From a checkpoint of a small transformer trained on Wikipedia: biases, 598M tokens.
Each number is 500 + 50 x the weight over its row's rms, rounded and kept within 0 to 999. Layers, rows and columns count from 0. Numbers have three digits each. The size before them is the row's rms in percent of the matrix's.

# layer 5 attention key, 256x256, rms 0.0476, rows 0-99, columns 64-127
093:517456451417588459586574536511616487463421477430480448511587562526432516550433474520550512378498512494392516447446427524503454487390435473473492490462509413483453475512471491537474476435589474
073:463427407491569531417577437517573508501488472476463449448548458484390544565434486437520531453538465461461542442451509462545512517431529491497469522517457464500477499452473503493435504417534513
105:476490569573494607408434432466417503574584513537567573521472457450545523515521555507499512618485498441471505469469590482569554497569557474449476476504505457560522521567530490470503572470485579
077:452428544526564501450546416571562512505428449479417456493548443439429556596425495455461482435569471490521568523510533442550497509439499501484406571463544434491503546470523525531403432463521509
116:504473571511485519415487499470572597537523484530519474524484470409447548487554511473460481459497477452505629427413529502534498494558584525382510455538544434454517544455381490521521561446444629
083:492451389450550398526598478578534503473414502508516465498591539468410517538536474537517491357511494526521454525491478485599526566520515559537476524435555461513449455497510469467398421463485478
068:543538570537478485541440540446527475568495443579521605557480511396572439454546546511438467514433509516559547490474470525466479493598584508436542496498562443471504536524457447511589529501529572
098:424537451508450549549541462483392524467535560496493522476508544518488506559415502588534558505546476522397467532491499526537483485493388397538457468464467517490535483468539496536443472456472401
085:513473469539547493495526511586604422513412410431418456466528529553475533585430439500456502406562534550416519475515490508503501512376473506493447535464526396502472483469524508523472455463571527
091:531479510581486455475425552421437470528565571526564522438513497558399497474518515426488497539494542476476555474502506475480382465548578499428612410532458553433515513478388538522535507515452490
129:448540591486460467523422433520536470573518503556452562535420439458580484517566521473483435486487501476604584627490496451484508543599533590607429553510587570545501536499569481492528440484481549
076:539523536486442467547433473473406449499584585527565629551494537459564457476557546553532500571415427516481425465522473585504476494598583546469577486491496568533491492517453532460546533494488497
109:500498505490514514519509477606511483486506477590441473509462463545504548485543481461423534478480410522588500491580518516465558555484543551515465504581472528494559505471571501491475534532425489
080:469426393557557450503511484592545453519448431477431474431553438566417561642401420522547539466600518543465525515577489501537466486380439486562487539477483444486461485459541496517427410471508423
079:555535470510475467586448521455518443465507560560473595536490489449542498470549513558489516537497411528600498432590523470501594473584596603524498503552476565529519501555515448455500476535510507
088:405486558570438555431495468537426568582514537444505432452520451593501516518424498482517470547450508502442517562490500463571492511470459475534515528459529507526492505503539485497454491525475463
080:555511472563521518494399544417490441486548491510536546495532521491555465477462499508534521582508491535484496481451505534471449454494477454425564506435490522529466502491484573542598500536555459
110:497535550538466516485505470496448589532549498537488436431414472482539548498563489470523510563540568525604509597540523481507557595527468479577495460540555515487549584499612475467405481502482505
067:441442490416463528504534495513522527533458494463479504460572466564477569603443445461517518454552511445428489532502476498541465508414470445520414506519471446468455534456494462483440486468483498
070:456453497507479444504502500608498493541502434428408414482550519578502552579513452489566459457504571501469515546546444450499532496379479442536489476484556446471481480421500475500464506470464446
091:461504365496497495432533498551429492523541510423486444406461473635513541567486478475494530523560564507415449544532547490511576474364429453585448493493445517563498442536556495532476439517537429
073:448497457521498474466545495603528472512451509424465445467560465537451594598451427525571521515540530519422499532523503454584478511405489463547478514444530449474434516457548511491452448488521418
098:473530508433509484515537451577501535510391575439463460482550424486527557476435451513448508483507417489535480414446376521452463529437530540557507539451430589577498458505548437450446551499443441
134:500429452450516492553544546459468437436533509441521419488560583475422507483529502465506519461408497417511461526597482492506547497463552494540592510546540524508449435520532504531449493512586548
069:438393459446542479526576479545509562532496467498472499419623501507428560619434460495551437447519449494457447487541503579543515479380507529495476528473509416540459494502465452487454448455512480
092:447458418569507523449604435542472486475503535486421442470514454557496547556448466541529526476494432451504440472617529462537605565493523493592527519548450597516493434493534474558437446533511430
095:552455416484530474533464554442461486458495544397529471461469503494438409475554521534531541516580590507512499517506496481403436462491429509561523432437488538510515502534487511526514408503649473
111:473411433548553430419531530531589488479452498531459386482503474578430498525550522403523459398572555490562590513554569465521499590502573567534529535512516490469455491449476548534419434550535506
078:482498449490449537529430509474450495520521606543529567487483467422534491515580525494542414540495440494530475505511519548499583505604577585492529494549484535547480518539460521493507553548490538
077:445366530430517460509575450506551558483449464490487508517544462478439536564423491516472459424544410403516559496578489484557529555543543540462503469535495457478509511455504473490366479502496521
100:513516392551485490565472461510448476512566493525430530434432473482517435562492503562548525509658512507559578550530493542524525453530381574573447476462534516581488516503541471468507405480501386
078:567551575456492490580472539474520500564508477494578585541457576417547459434549526541447513541438514526501439474427437557445488458518533526454538517498582516549524511551505475480582554478447590
135:519485465433523435560449499449550552540484508498434466495572420555504421566384465500639506503501461573531424522501528478518467507451486565448537432456480526517512480516510492513512403411492455
089:432481361496505492468576533534616525546431437479546458423476546560482421536467557462491441420492443625485475498464516450495493493392473509492472513483570487458534484432530442526462402438496441
085:528529608554456575587421430466375478438557476499538566525506470476463478395593475515378580530472538448517596570479540539548480470601526483506578485483505473501532510512485458526563592621539550
123:525573533501516563573466494530454519500557557539558625560491466477557564528519482543524532543508466494543488513528441530460481490568540463479485499503569510628466525546482583532494506572596508
118:504394523561474563540531532441483525449561454451527513494558475542461527436564446513378537396496492537494675514523452517546524445514513450589578449569591501478565499468480419503430521520565446
105:406463408518505501539471484529448533495424496432544527491567544506504464524505582442502567532516438600436482575454595582526493538471458417432515439435480431546496570494413478496495449500548468
131:505532409545569487498495482447468473484526562534538543574492589449526468537496529510528508516517530400492518535518612473476505586572483526495441566446461456547504526590471492532478490533484492
088:558476548549430541445507503421492539540560493484508517592482481507539528452537503559528495561427556345583566521501441397483482485566552549540500536543541457425586521563540457535500557483481550
095:495559575488417543510464478367402507422638489407454506467524481537513449415594440520447490603417465484564549466496542482499553490585564467511575475530536508540540549532550536535548556512484603
097:492436414483493404461592534568530569560499457420388459508474528571474471523479524463561469373551494491531493426512476523533491565438486529558464485543491456467484480472499504440492452473496434
078:441426420516537464486563489528594517579448412564453448465464519511468511592403519413573479476518498498495483471475505516518440545357449504448468471474443497566478516454474517440418466429475477
102:534584647487493483516424487543437437434542596550560565523488507440530504447585509507365486556469543424524493524506452518497508472563469443513537531505458460540468497515505518524540572555454532
093:461442447500525420542573526526521604507476427461521499475497490535465553493457638453531569468570531525505484431536475572531569488396518543516519458473487427571523465436452449509484493427514406
110:422533428514509463583491605487495430407399504448540470442492515570573498572500584421493443459586527581552408576485441533472495510396447553522501478507520551499429509454518445478483396459532425
113:432577573516502516500455633466466453451464555473551545481511470392519563486408662469467487474438583532464426510443425499483535500492482452409596510474525477569438501381434524524418486484448532
107:482470660428560550485391458435391588547558540539497450463495516534533523435442516479442514540438453476495571501501525489534457524623547471443572429517481524478498481481512529536553574528442566
128:568448540483546566525379456522487617556488549517513456616527466530477445519558410528490512546519456439447526541557508442498507560571583516500556494520494531412455503505493479451608514512456395
110:516557533499464503514500535474468500468495477554544481509563468501483510532420557374485474448416521525485374492446458464568468514374505509480580410485475496510431518429550517547406452393479556
094:463390476535535379483534463498543559526483474481423439500494486494472476497430465389481498462501490546498485473494534512559439590414461494569503440522439452561465518474467529461516506461531444
114:457548512470458523506498516553395529473571544472457492420530482641485445450543470466476499550556439493485547562509522403478595418470530538584492489560470515487489485469474437543599508544460517
130:471534480534478539495489527504605463448414488564562538584509525449482464544393515483483401524449554481482406505450587439578474484499434481391462575503511480471503530497430560497485490576448528
101:528452525507449509486479456421450498508535534500522527522544463538525484459540435480502512565481501499541608568483560449470525525529505470493618516491510487452550543569466461479487528580482563
124:461424544540452492443432524465520528605472431437483438476425496550464543492510525410560502499520513420623548562451513482575512531519565529507510506556460382452500537449513480506518526531472576
095:548550455509516614491474497477442514514571536531511493583435537496447521483586458581445549547456485456494566551477495444483430555624512484502507536565527478466529515560543473535541544526502535
124:429578481517509470582496575511487433411458512527537502430531507446565520456487591389513472569544547595482541548449470545437554497403387475455551514443513552583552542478412424535494518567577464
099:471532504475589508508544502521515457553446547566547536435483479442548576560447502479527432454542581503464409495499451477466492586451468599407470540412399545510464525533469541523559433496497455
116:494551606516513586504402466422480568542449544524587438515523489590421522488442494538487511526490539539441581492473484430561496504553595464445533513489431429453530484482501567449527555554499557
109:518561525560556517587484416410529481494496506472444501585523520536473406502564410548479563500523461457657599558634472479480554513610530475531532570516464447564553481547557515515530460560555529
087:429413408477546506447546505579519606618433461499453493513570523545508579595427541521565513434521459510524390477463523555492481486433433552504434490516475461502450537438468540478436507402456458
106:542468486492513523569455517476469479512537539469509530465467457523450514555541420489507539477536417533563594471555474531483537380594600434497501540564524515479547476493579550485491489532531466
095:391448513446478444482563571521522595537476453417482459452528514532552500582450507476511444437491471543503463463436489535514463536438446495477511435506571499516431481430487491521390467454498514
092:494455402518545530478596542562569520550443431498507476496447533540475543587436511461488502327525538581451493520503498510502464543415490529535461494514573456546468514480420536482401476470537463
099:454517502483462547519439514537393504550508506507448485520421463532488520485579418486411472538462572432443445489415443626423544517526498527509489484561498532449447609525394523518565489475531440
108:418472481471519494536450469500481548552553431438517496577605430528463493426461391393501369565459484456527530485510475567497417573512539458454557480551463552458402633484538535485508501454526540
133:452502677560457505469500457477436410579488495508526550533464477575470473437408479485453510550487589557513403576455554491537488503522463460526535516484532503447513552502459507482457483590515577
098:464481485469485409486576491526477527437444489461532431461476483640492497483448472482497577507500489558510497618450557502543453490441511570506432493499421493439453553430607418490501418543590435
107:579563445503539437545479469527427395500500527549464530555462503561484459490485431485560579465527541527568460533524467596461589496516424538580494574460498606512436546572612511494443501496466486
103:521544482493599415579585434567464412436575447530500436450449584491475488537473442497614558468514499530502467539573532456500557553416521502560455571503457508529508430499565466438449465472442433
080:421485481466443426443615515573576480453472422477470421424547547526488493501443477448525505502515492511513480539553539458498479505429471482574459514548407487416484481512484507449364434440498397
119:516500469470515492537493536510551494541565573531434520416561537532430495630547528393503559456526437524457609563516448417441458583450431449578478533487473540536508528544502497422543483470479483
081:462502585520505509509579594504574553458535436456453497476475553453536486552475500468513512517493534525446505543510512462492440560400457507515515443535444464484478479516443444472469470547554452
083:539430462523441495464578472565574521493481514458510458441534513566435532582471464452496486439575465555457490492517585500506547443392424474510459479457482509511480538459478495492427493491519480
086:464499470492529460514621496584510447427518425507436466424454505486530465529438392502553585512565409558563470473494530472485545520448473555515413537540435488483477468438543434444411410542516439
090:582513538549558458507401515422427495520588459523529537531467463440480521432539563473462451542457585442456512488422368487513510565633514510427567474511487464481569543553548490515533544543468530
081:471458447493562457519610527549569588417501459416460467387505539484536478527434491477611534498540498570428540449433503481609492511464442480460390519492438449515471475446506497521454445469582445
129:478514571468560482564492527501461544455629483574498481547448557442464465477481407410588554591448530534473540564479471426511466599469469488489518517384480476504508524568467506492484567488503526
097:507509482544510550507461476524470406493528428476463549508457484486484499509520493540505496475441537437485448442519432477382588527562494563517495516595527530558511619533554477434531575523421492
098:502502567482516498507626533617472486524488477537495515430491524433528483515452426491538597515535513548563443537410545371510424537449521512430567453461499469524493495382451505462494479557511476
096:493520538501494475491504556539545584478542523531526392406543562405512518582523513516500529513475498459406539520518564431474478535455534464483565448539536403502598428467447435513460499488532471
086:522493527587500486523390514440457470479565508505461487515464460455447519465540494506491484538473522400469496488444435464397481522618536515503517487518518538517469586544498458510563571559447511
100:562603570500483516499377525411447494510536543585525582581460527531495483510510542565439510566582612452524454458529473476443518467574471560558521519477574455504538498568533481566579464533508525
112:474540526526536556488491519481530584482570480529513454523528550408468503558536530567525480558502542492469568578532478401454480517461541431495540503498572517498542478545441510529563526502515490
122:421492377479501481487556473549511568404537452458482422382513563464488479556611436506483545592437489531542580626468447432458518507480510520475515497449439498458501491526464447523566477525585469
106:476425461464506405503605503633501545496398422488517445487504481527463566531398498452568506421436499565415485470470461510530501479450487481493475541512465475538441499489481559493403501495416459
097:471516481513481455510561463500482532473442451506502442468534529532480475574489466541462458492547539533523458522555509452515557485438512434574451516526407481567523452497457576449429499513499492
103:482435418507494433494523556527573477420496437451463470485472525520507466506447473528592515504566463519498462448465516566492488516485461556626396516498442512542455520545485469510433467415457441
095:551441435522429459495571495605580438456413507465500429470511522545504492518477435484541488485553443562507438532526601534522556464359452526463406490549451477475510498454490464501409479495501450
098:523550474460497579357449508465541485443522502519590492422605505503461493617569530533504524534536450430516602518609525352439488504471454463580556537497468369524587428489427456477506546473494524
088:514433355490495461497504535531539453412501494443494475362472593463560540554549548483548528521565427530533476489487545405460527503469473491517457462520461462536556399460532467477435453491530417
109:484555476514501554488419450441410437478583509574452528461491504426519461547531473585508519585543542561580553565503520442413432519600565452503602492513548558492536493464550496534530477543521520
086:484490450477516508470531525558491518489494448512478430380558512400435417628480429492530512489549507568527486530486538429475437546467497461520577515436482419523557477474396492495409521481509416
091:461494535402461506488602556508526534483482486538444552481473539502561445544444554550477529467533486524568494539504523491530390507443490524513505480457516444475495441437453456493558356459572459
123:469443516529552530409464531426541581491519517535548445510499413513532506431432482421533456584464474519575488476427603546621475475520481492470469501478525550535453553502499452567472628494498616
108:538540536463507538493496534475485497648413619506547541596590511540588458469491516471449470462519465561477495425549512611578506472459425471444554544398583517478538508436553521530467500532533499
095:494480511509547473441559492527507485552404475466481420545487416509368531537436487497482513526449498481532460495456496466562494528420518410411493480563486492434534516366461568508438463513514486
084:501434519475520419472612621626584519572446503380409547403557535594499583530531433478522491512542433490483457534503436472481465514475515486505463489446436462492489533480480485526510463420566443
077:537559516528536509493439465455421500456553582597522484536498448453497425506568543515484514505486476438498520540500520510521518564577529587546557488484449526519497465526589473515514538597519441
135:524464651573525481413491476537523426566471456509446527391566570573410568439469442463521480425519453447536549484471465530468517468537592430432525525517536514511547522544502584547523501485572515